Each number is 500 + 40 x the weight over its row's rms, rounded and kept within 0 to 999. Layers, rows and columns count from 0. Numbers have three digits each. The size before them is the row's rms in percent of the matrix's.

# layer 8 attention value, 128x160, rms 0.346, rows 24-32, columns 0-159
117:520490476458501492483506493555546583488525452544504507532436472521430472492529499490517510480496563474444576458459520470506506422484456556508462405504533508444514519465518479439482553533547407506528489497524487464496480455524556505552473531538485498468502486503473549548567447480546431441494506537468488504462501550453553529499499609429517551524512440484559493539535485441441515477460542503455484519455473506468495406464544536491486557578413455481506548550546595544536485534477471
123:503523472489513518500544474496560567432468505431514515471528472454571434497472500474498527544542473509481539501540474505516561530477452430463532522560516474465539460500500508526521494556452486486492455506469515533472456433467553395470499478492582557510491539470537551427511516500501621517506556467580494482508464411514483526490478562485527470429493495459446523553554519519539492521490492495485443547549473536518504508357514469514430552535483424505541465484432434553472531498516476
118:515477422490469444507469506427546520488539444481468482483493521556472545475511492527483490596517506469541516447484478469567522514519501414516433471473524478418471557540511454574525506521525563516488523474540417503493518476511496413412516520448522506490493519543497551513580508481523476485521380532575542501540488431506561515559504473504439487536540437526448496596513529465517517448416544449510504465517516547539499510528459459479505428453466502454478479468533550565489481459554505
121:547556549464504517496460510503597511525519533528453468485468529581507517494520510508501450500477456505518521522518481513492605487438487508515467423514508481458499543482474468412470541511468488481497413506510502443480523428482428447461489438396461506474497521518551511489499438484490499461512470480461504501538493489495498481442523419530489458462556486511485522480479433532486478487479468545498555527485528488510478480544488508468549655373537514492504422470508479417487468583470583
115:437537497486499480534492493468465485540449518459531463521466509484459520463506539512501477440455512502520543512526483426449458355515481477453466441452539491471531507462473625481456438503485524523441457449506441532479473521466553383500475503530486508484451503490556431610481518455507487543509514560396422522504499531484519532532506423532529493530493517481448454516468594473534491526520471545502548518530515521573549451491492520529564500577517502513519482497452436491481501467485498
117:472515496386497401485491514488499448462484523459503522470522535405389547472590525454446465574501534507442506451473534456514597521531562520517514565436506462504521497509519624562487580548455473490438467487455546500497497512519462552529485499486455566525499477538484516486570485473534532489526486523464493480492502510522499497460497511533557482513535477459539537463508495543454475492522506447524453447523461557495525522475551546480486563594541595465473475500500455515518517469469467
122:507498501456498460421509535483522443483515457537472537519450465401537547525497446459525491471521492447478463489530525526499471470491514500450461484608499510429488502513499407492521475490510401516586498477501479496526508511487487478541494488461562492462477525550500472571415501450496505538476433544501500391486500495486483485469482500528585497553506503536479463559452427559506399448501511546497521460470487467586462558514442521527468429603492463490468407477484492527514548539531484
122:481532527465496546511430447449563562485434473520517420478560495454506539489489486513470454522440504547575545495536440499505526524478490499448530538477502565525496536536503569513485466550544476475576562504533491503546469511540502524496517516422541465426490481498579480551441501461511600504482504489441488449462499504489579481537531454490471477578477456447557492500527488461620444529526578466472528483482439456491547446456508519504525506492535552505568492434511493474554513551497417
117:464478507473514511508484536444513468464514504568493568491441470481533487570435439517498468464440546538508476509448513511475557481515531596497495489545503521520550494499497499500510594532478538513450551505460472501506498492574455406423462485527510481512503529467453505555485571508492565531516549527512532570482522590506459526507488495436593525542600557507497514463460555541540510561480486468490474439449621490539474499549471537481607500453551453516528476528525496460493465478475447
# layer 8 attention output (transposed), 128x160, rms 0.172, rows 24-31, columns 0-159
110:485498494524457504428541491546519540517516454534493499495476497502430513490503532442564537499483576477456575497483503460590475481511455516511511446517539502461485505496475486549484533535582402544552417513509473450487444445496504493520483533489506482454464525565459515520568485482463436487474457523547482492419466510457480488514494594468509520486458463508558510511520514436444389512441545532444489412491545522453519443470511535487513556564429496522533592521526529547498565440479436
106:496539532501467474511532490502549582438499514471506524483511508446543421459484497481490598549588540538506504508487485475532550541531483450490524574542519501467607510517548509515523445534480517463504463442476496520479467515504560404530471479490591570445507536464525543494527519505456565540520533488570466464464515412475459535510455504491495422419529591472499546512540504477573536525501490526498437488537495528510474554436551442459478525558524465497576524476443457530487530539513450
110:478499502567452423480449440474525531516484503497479480522544490534519526511502581493466495554569509552506547511498453485503540503476556506490414428517564473498501577515511501565514450430512555565514484501545396504495470463497567449417508486479538527579487542528508490505569519493495493520544450492536497548603489503491546545537543479527431490499528489475442504526466566422482501439479518457538514524463443518542525526518435534466478428467434539497492440489534593465503499524576464
109:530481498505479456470495497524593537478498481551512473468498578565458552473537541513510483489437524509533438448503520529483523439528463474544501383519523465561461554510526445465484515519551478461516526476486518470539491443533433504447444441454506501472470462519549461513449519464466522523533490566499460487547510483494450548506476451505493459443500479478500464566514489503536464526508534567534507503422450496508531495509500516516476667387563519440580433468483440530481449498526496
107:376504467474530465578423459478440501511467515445516468493485493476452496453515547530507484410431514510557504522530497467471553393487427530502491470472516512464538499432505569515508442489493529545431445491509482583515477524495475417555528481536524498453460507490557493528514502507539518437557520536451537522508515561573440532547545414544489506526508456495474506509494503504471513521489528546444525521485560518534487462465501538526584519573515456524530539517450396480467538434495477
108:463464472487492367538486472498548432442486496482513462516511474451432525466577480442459430525433532472492533458541544401524579533470528516480485478441507518470536480502496562502503536492520468470461579521509504495551492485489475563575480448522425541554435478554482547502570508482510557538510521509448551489500514484460502522446477526516500493513561489525507562443554478512503436507548520400497406519550462520506548512501558482443475527584529585505510486500471506487483492468529460
105:516537465507497539491539562459546381494501501590458490529461470429517517439490487538583510496499473439401469520476552471497510476450474507503457463611494544467433534522515429525499482432491432553516539544507492490572456508495530451582547538444578456491488502497551517428457446455501543525551470491509520413526519474517496513494480465513506455506522510524475496522496475494519468442511525524498531480494476487510504570544390474523528457621445499510507469504469477464523517515543480
110:498467451496521600503491459433524523473473536478514495562543524472453501510490506523508474501417477489515525499527459502474517521424518474488444526504443518508492534530500485534448476512474489437533523415593500542461500515538532548487504435448528529430546452519544489495519521492507562435563512527435504485442531508452516427526552496444513500592475450475538485516514488436624487522514570477453515504489458447553533450514496538500576536506436493503567410489504488501545560571468416